config.toml
n_layer = 22
d_model = 448
n_head = 5
n_kv_head = 1
head_dim = 64
d_mlp = 896
vocab_size = 20412
activation = "swiglu"
norm = "rmsnorm"
norm_place = "pre"
norm_eps = 1e-06
positions = "rope"
rope_base = 79900.0
rope_fraction = 0.75
qk_norm = true
attn_scale = 0.125
bias = "none"
tie_embeddings = false
parallel_block = false
init = "normal"
init_std_qkv = 0.0179
init_std_o = 0.0027
init_std_up = 0.0179
init_std_down = 0.0027
init_out_by_depth = true
init_mimetic = 0.7
optimizer = "soap_variant"
lr = 0.00326
beta1 = 0.95
beta2 = 0.95
weight_decay = 0.089
lr_head = 0.0045
grad_clip = 0.5
warmup_steps = 102
schedule = "wsd"
decay_fraction = 0.786
decay_shape = "sqrt"
final_lr_fraction = 0.0
batch_tokens = 65536
seq_len = 2048
doc_mask = true
train_tokens = 437600000
steps = 6678
dataset = "wikipedia_en"
Each number is 50 + 12 x the weight over its row's rms, rounded and kept within 0 to 99. Layers, rows and columns count from 0. The size before them is the row's rms in percent of the matrix's.

# layer 4 MLP up, 896x448, rms 0.121, rows 17-33, columns 128-191
108:36 47 39 66 67 21 50 69 37 60 60 58 22 61 59 52 60 63 42 59 43 49 63 64 39 66 45 34 59 60 65 28 55 23 57 34 31 60 36 56 62 48 34 70 56 36 48 68 70 40 60 53 47 45 36 61 56 58 35 48 37 41 47 58
109:54 49 31 32 33 43 65 57 65 47 54 70 36 36 48 29 71 46 24 52 44 51 61 55 44 50 39 36 45 53 53 80 47 60 40 45 49 42 59 59 67 44 53 46 43 47 73 67 52 75 33 47 47 49 48 52 55 55 47 57 49 54 48 53
102:49 40 49 62 47 48 55 70 39 58 30 25 60 55 50 58 45 57 30 61 50 41 60 40 64 61 56 43 52 39 79 44 39 56 44 58 61 29 56 69 23 38 39 51 48 67 60 46 58 38 46 39 64 54 56 55 79 44 50 50 83 62 57 45
108:44 42 54 60 66 36 72 70 35 69 48 63 44 33 50 55 54 53 51 75 34 44 32 68 35 56 40 44 64 18 56 56 30 66 43 63 45 54 60 53 51 60 49 59 32 66 72 83 39 47 50 52 42 77 56 63 28 46 42 61 56 53 37 55
095:53 60 22 54 42 42 45 62 35 53 53 66 47 45 48 51 35 55 66 31 58 66 54 42 43 58 48 42 66 47 64 57 57 69 46 48 36 50 69 48 53 70 32 53 54 56 51 67 38 38 46 27 36 54 44 33 60 48 53 51 42 42 51 54
087:51 81 61 59 53 63 52 76 50 45 57 42 54 57 58 61 35 71 46 45 62 35 46 36 64 45 16 29 69 51 53 50 42 45 53 49 51 34 46 48 61 50 41 43 35 60 42 51 45 44 57 63 41 56 43 49 57 37 57 34 43 55 61 57
109:36 47 36 60 52 57 49 37 52 41 58 32 53 41 40 73 75 48 56 42 42 52 50 44 61 55 27 33 33 53 59 54 46 60 73 56 36 55 49 78 34 73 46 58 55 66 61 43 65 42 57 39 41 44 47 67 61 51 58 66 37 42 39 56
104:56 63 43 48 62 56 66 46 56 63 66 35 42 45 49 28 38 57 28 73 47 55 57 43 61 18 64 39 55 40 53 35 54 40 26 65 42 30 40 55 38 69 36 44 46 44 58 44 46 46 65 56 36 39 62 45 49 42 42 62 38 67 42 32
113:58 46 43 30 55 40 59 54 43 41 58 56 47 45 52 58 51 23 67 47 53 39 39 44 61 49 47 34 50 42 29 65 34 57 64 48 64 63 78 57 49 70 38 46 53 51 48 66 41 33 42 62 49 37 33 50 44 46 60 45 52 50 57 50
105:58 58 33 30 48 53 42 66 48 23 46 63 49 32 59 69 59 31 48 56 49 56 31 68 53 28 49 60 47 60 66 63 45 48 48 46 42 51 31 74 62 35 53 53 75 50 31 55 32 47 49 65 47 35 47 37 63 40 56 58 45 57 59 43
095:61 49 50 45 58 51 43 52 43 49 63 39 39 64 47 51 48 81 69 66 49 41 38 55 40 56 47 49 35 51 37 49 47 77 35 52 50 77 67 40 42 59 47 23 65 30 36 76 52 43 56 32 61 48 37 54 66 33 52 61 46 40 52 45
097:31 35 31 50 46 56 48 61 58 44 68 47 51 42 44 65 52 56 63 45 58 63 70 57 53 55 64 53 67 58 40 20 66 49 49 58 54 55 48 27 54 61 41 42 51 58 32 42 53 32 49 63 36 49 47 49 65 43 60 28 34 38 42 76
105:48 54 31 30 46 42 42 57 79 70 52 50 45 65 52 63 71 44 46 55 45 54 43 78 48 40 29 36 24 47 34 36 77 31 67 48 53 51 48 39 51 65 55 42 42 62 57 43 53 58 61 49 60 57 47 21 53 63 36 40 54 36 62 30
098:67 42 36 57 49 40 77 43 22 47 66 54 54 60 44 43 42 32 42 45 27 69 27 21 33 63 58 49 53 78 45 56 51 67 32 33 51 42 31 27 29 55 62 53 53 40 53 53 33 53 52 70 66 47 67 37 28 72 50 49 38 61 52 60
105:60 61 68 29 51 49 44 46 48 58 61 42 49 45 59 71 72 48 61 58 42 54 53 58 48 81 70 70 47 48 47 48 50 61 57 44 41 45 38 46 55 73 58 50 51 44 50 64 61 48 42 63 66 68 31 51 57 35 46 34 39 61 40 63
097:57 71 47 52 61 24 56 53 58 67 23 58 49 58 54 51 65 58 59 37 37 38 33 48 30 36 51 42 40 23 46 49 65 45 53 62 55 47 60 35 37 53 47 66 50 50 41 60 46 44 60 63 46 45 66 46 52 53 48 26 53 71 59 57
093:79 43 51 42 45 28 46 31 50 45 73 43 57 36 69 49 38 53 49 67 45 48 34 54 62 46 33 33 45 47 51 46 61 53 61 57 52 36 39 50 61 45 46 41 48 14 57 46 33 56 35 54 59 34 45 55 65 64 63 50 40 42 36 58
# layer 4 MLP down (transposed), 896x448, rms 0.117, rows 17-33, columns 128-191
106:55 50 55 27 40 54 48 45 57 41 51 60 36 64 43 58 42 60 48 64 48 54 51 61 47 41 58 41 50 49 53 55 54 54 30 42 48 45 64 27 51 42 33 56 41 58 38 59 70 82 38 66 45 61 57 39 77 49 67 72 53 39 54 54
103:51 57 53 63 73 36 65 53 48 59 51 56 58 57 41 49 53 61 53 77 54 44 52 57 33 45 87 45 48 63 65 54 64 61 47 41 60 44 32 28 42 74 65 40 43 26 57 41 61 52 64 48 44 42 28 68 49 57 40 61 54 49 35 61
104:67 59 53 59 35 71 75 42 56 59 39 47 56 50 50 47 55 48 61 49 40 48 51 55 44 58 57 60 77 47 63 45 58 56 24 65 26 58 71 62 54 37 66 42 45 58 63 59 64 60 46 59 64 49 43 38 59 51 26 49 60 67 66 41
106:53 58 55 27 37 58 46 24 51 38 56 31 47 54 52 53 48 51 36 34 41 47 63 68 33 44 46 42 58 69 42 64 37 36 70 58 49 66 29 56 59 61 53 61 56 60 49 45 47 57 63 31 47 22 34 57 64 61 40 46 58 30 54 58
095:54 58 68 54 35 38 37 62 23 44 58 79 44 52 48 52 39 53 38 61 66 52 56 43 74 62 39 57 64 36 52 64 46 44 35 54 18 55 40 57 61 38 32 60 56 74 42 45 67 64 35 35 28 31 46 69 42 27 38 53 49 40 51 52
097:41 67 76 53 50 49 39 35 64 51 53 53 58 64 39 62 45 56 54 57 55 54 36 36 62 51 37 57 52 45 58 52 25 61 39 43 57 45 52 49 26 56 46 38 43 47 66 41 46 47 51 51 51 41 55 46 49 32 33 45 28 44 46 75
101:59 44 32 40 62 49 38 66 45 39 38 34 70 55 58 46 36 52 60 47 47 48 53 44 53 63 42 52 50 47 52 68 60 44 57 71 37 44 44 52 40 59 34 58 57 54 56 56 37 49 70 46 55 44 73 47 39 50 49 42 69 36 50 52
100:46 41 51 46 41 43 66 59 61 30 57 52 70 21 30 60 61 55 63 58 50 48 36 71 23 45 79 50 44 39 40 33 70 48 64 34 61 57 44 28 42 30 62 35 63 35 60 38 52 43 55 48 63 41 39 41 50 59 41 34 67 41 47 40
104:39 55 41 61 47 30 40 53 50 47 18 62 59 53 32 54 43 69 32 59 22 59 48 71 34 54 56 47 46 57 39 16 57 57 64 63 34 55 38 52 34 55 46 51 66 75 49 58 49 74 36 45 63 63 74 52 40 40 46 54 56 35 45 71
103:40 57 45 48 50 67 44 23 31 32 39 31 40 54 37 59 60 45 57 61 49 37 54 44 45 57 57 60 64 54 55 68 47 29 52 64 62 44 56 54 68 60 36 36 54 54 36 56 48 57 65 45 37 34 54 60 60 48 43 62 39 54 47 30
098:22 59 37 52 50 48 56 62 51 70 76 52 61 42 34 54 74 47 53 48 38 46 58 55 52 48 48 44 29 52 55 48 44 45 39 47 79 37 71 41 64 48 63 55 52 52 43 51 66 57 51 41 43 62 43 72 35 47 50 63 56 51 60 25
097:34 51 57 53 63 47 43 32 49 54 59 61 65 57 46 44 36 55 38 23 46 24 70 56 54 55 62 54 54 61 53 64 56 34 35 66 68 37 71 37 59 52 53 70 46 58 45 39 35 44 49 51 41 56 55 68 34 42 51 36 40 41 55 30
105:87 51 66 48 52 58 42 30 36 47 60 70 37 38 51 54 64 48 54 62 53 37 49 59 66 41 58 27 41 30 44 59 50 58 74 60 53 42 38 35 40 48 45 44 45 51 73 52 28 32 61 45 73 66 21 58 72 37 28 33 52 45 32 38
099:62 32 56 54 36 32 64 39 60 56 64 53 44 57 58 66 50 50 21 53 43 61 62 41 31 72 42 45 43 49 48 57 51 53 74 62 38 51 37 46 46 37 65 58 51 32 56 43 35 45 42 72 58 56 45 43 30 64 63 46 30 59 45 54
103:66 42 48 54 70 40 63 55 50 56 66 48 43 50 52 34 66 43 38 68 40 62 35 52 33 48 29 54 37 54 31 29 60 53 47 48 52 24 33 47 18 40 59 36 59 55 36 49 59 46 58 42 43 46 64 57 60 64 55 47 51 52 30 68
100:50 64 49 41 26 54 75 61 34 58 54 31 49 42 66 37 37 50 43 30 63 37 64 65 52 55 57 48 50 49 56 52 40 53 49 44 56 63 45 44 47 47 53 42 33 49 65 58 37 37 62 49 55 60 73 46 87 67 61 68 55 65 62 39
102:44 63 48 58 52 42 83 50 52 48 47 46 39 76 76 50 38 40 54 54 40 68 53 55 53 35 36 50 40 70 62 56 85 55 30 53 47 61 38 57 49 36 52 51 51 33 62 39 39 62 34 53 59 65 64 59 57 42 65 41 60 57 50 59
# layer 4 MLP gate, 896x448, rms 0.121, rows 18-34, columns 128-191
106:50 38 50 64 76 47 45 29 60 62 48 57 52 50 66 63 52 59 41 40 43 55 38 43 65 50 31 61 62 51 77 46 54 48 29 55 49 41 37 52 30 72 48 60 40 49 58 12 67 50 57 51 54 63 49 47 49 58 31 30 46 40 63 50
096:57 29 43 68 39 40 35 55 34 43 50 55 51 55 52 49 50 67 40 35 69 62 45 34 41 47 51 30 59 58 50 42 71 32 63 39 23 48 47 42 44 44 41 79 66 52 60 58 35 32 45 49 69 40 64 42 53 56 67 51 35 54 54 65
110:56 61 45 62 39 65 42 45 64 46 45 50 53 71 44 52 30 56 59 52 52 43 76 23 75 38 64 63 42 60 51 49 46 48 61 56 54 68 61 52 42 63 38 39 50 26 34 23 65 46 52 60 53 41 50 38 51 50 56 44 48 53 46 75
093:53 33 81 64 48 72 52 44 63 55 41 36 41 39 52 38 72 44 41 47 65 36 52 46 44 49 45 57 55 62 39 21 41 44 47 45 63 39 39 56 53 45 64 44 58 42 54 52 41 63 51 63 75 39 66 61 38 69 46 71 55 58 55 43
091:61 41 39 37 45 73 43 36 26 34 76 57 34 50 47 43 41 33 62 66 43 39 49 69 53 40 46 64 47 61 44 52 45 44 45 48 53 29 50 49 35 42 54 61 40 45 49 53 67 54 74 49 63 51 40 49 50 51 51 66 54 47 36 62
108:70 63 54 70 48 54 46 56 59 37 65 45 55 44 50 51 57 43 57 45 36 58 61 45 39 75 43 46 43 34 61 58 71 38 60 44 37 45 75 71 49 75 55 53 40 69 34 62 69 47 34 41 50 62 52 64 45 59 72 44 52 59 34 56
107:81 36 58 54 43 57 49 51 69 54 75 63 51 48 48 43 42 29 46 44 49 66 49 36 56 63 51 43 51 56 23 36 34 46 42 44 49 54 56 52 66 52 27 57 48 48 52 44 33 51 49 60 53 32 44 52 55 50 57 53 54 44 28 43
116:65 48 50 35 39 65 41 35 39 43 58 35 40 58 54 40 45 53 44 48 43 37 49 29 64 49 63 62 63 45 81 72 47 55 41 38 53 59 46 54 54 54 48 37 55 37 32 61 38 34 71 64 53 45 29 26 62 56 51 57 22 57 69 22
104:53 52 68 51 56 53 46 54 42 29 45 42 35 41 38 54 60 39 36 43 42 59 23 33 55 51 30 41 47 56 44 61 35 60 60 32 47 37 52 62 53 45 41 39 46 56 53 72 56 67 41 45 40 44 52 52 41 50 84 46 56 37 38 47
100:54 53 45 56 54 54 54 53 54 51 46 76 65 42 62 43 47 22 27 50 55 55 43 48 36 44 70 43 57 61 42 39 52 49 36 48 75 33 39 77 44 35 65 64 48 66 41 50 50 54 40 56 36 69 46 47 31 56 38 28 51 58 55 65
096:52 41 45 54 32 40 39 52 62 33 61 58 45 46 44 59 60 64 57 49 48 48 58 61 60 43 50 46 67 66 35 24 53 33 29 48 56 41 46 57 40 56 53 71 63 56 42 52 45 51 39 59 37 43 39 78 45 51 57 61 44 75 49 59
100:51 53 57 57 64 57 58 75 26 54 54 32 57 69 45 64 46 40 66 73 42 67 58 64 65 53 67 36 50 32 58 68 58 66 67 52 45 47 57 60 56 78 46 41 41 36 47 54 55 51 51 53 51 48 47 28 45 34 58 48 39 43 43 46
094:25 84 39 29 66 58 38 55 78 37 34 52 32 35 60 53 54 55 56 37 63 29 49 61 50 42 44 60 64 24 65 55 58 39 46 78 36 52 73 70 44 38 43 42 62 65 48 44 59 58 46 20 55 40 50 46 63 41 29 35 63 53 61 36
107:28 71 38 45 52 59 51 47 54 36 38 61 56 48 42 49 41 54 25 65 47 28 55 50 76 59 41 48 43 37 41 60 35 47 33 53 50 49 48 50 38 54 44 45 42 24 61 32 43 42 36 63 57 39 48 54 57 38 29 40 50 31 36 58
094:51 65 50 46 70 42 33 65 46 61 37 54 59 57 66 55 54 53 48 68 51 37 42 67 33 45 53 40 47 45 58 51 54 29 54 63 67 43 56 50 42 42 57 40 53 65 42 57 48 43 60 56 45 39 74 33 63 60 51 40 44 63 45 31
095:35 44 67 70 55 59 58 55 49 47 22 61 52 38 31 57 60 46 52 24 48 47 50 44 50 72 44 55 61 38 73 47 52 36 38 46 63 50 49 56 42 49 48 60 70 61 66 44 49 36 49 49 44 58 47 65 45 23 30 62 63 61 61 55
089:29 56 46 42 49 48 41 42 65 78 44 48 56 54 65 47 53 40 50 45 53 63 50 38 50 52 58 46 50 56 42 54 56 32 60 61 62 44 38 41 55 57 32 46 24 54 34 43 45 70 43 65 68 44 48 59 42 63 59 41 68 41 44 44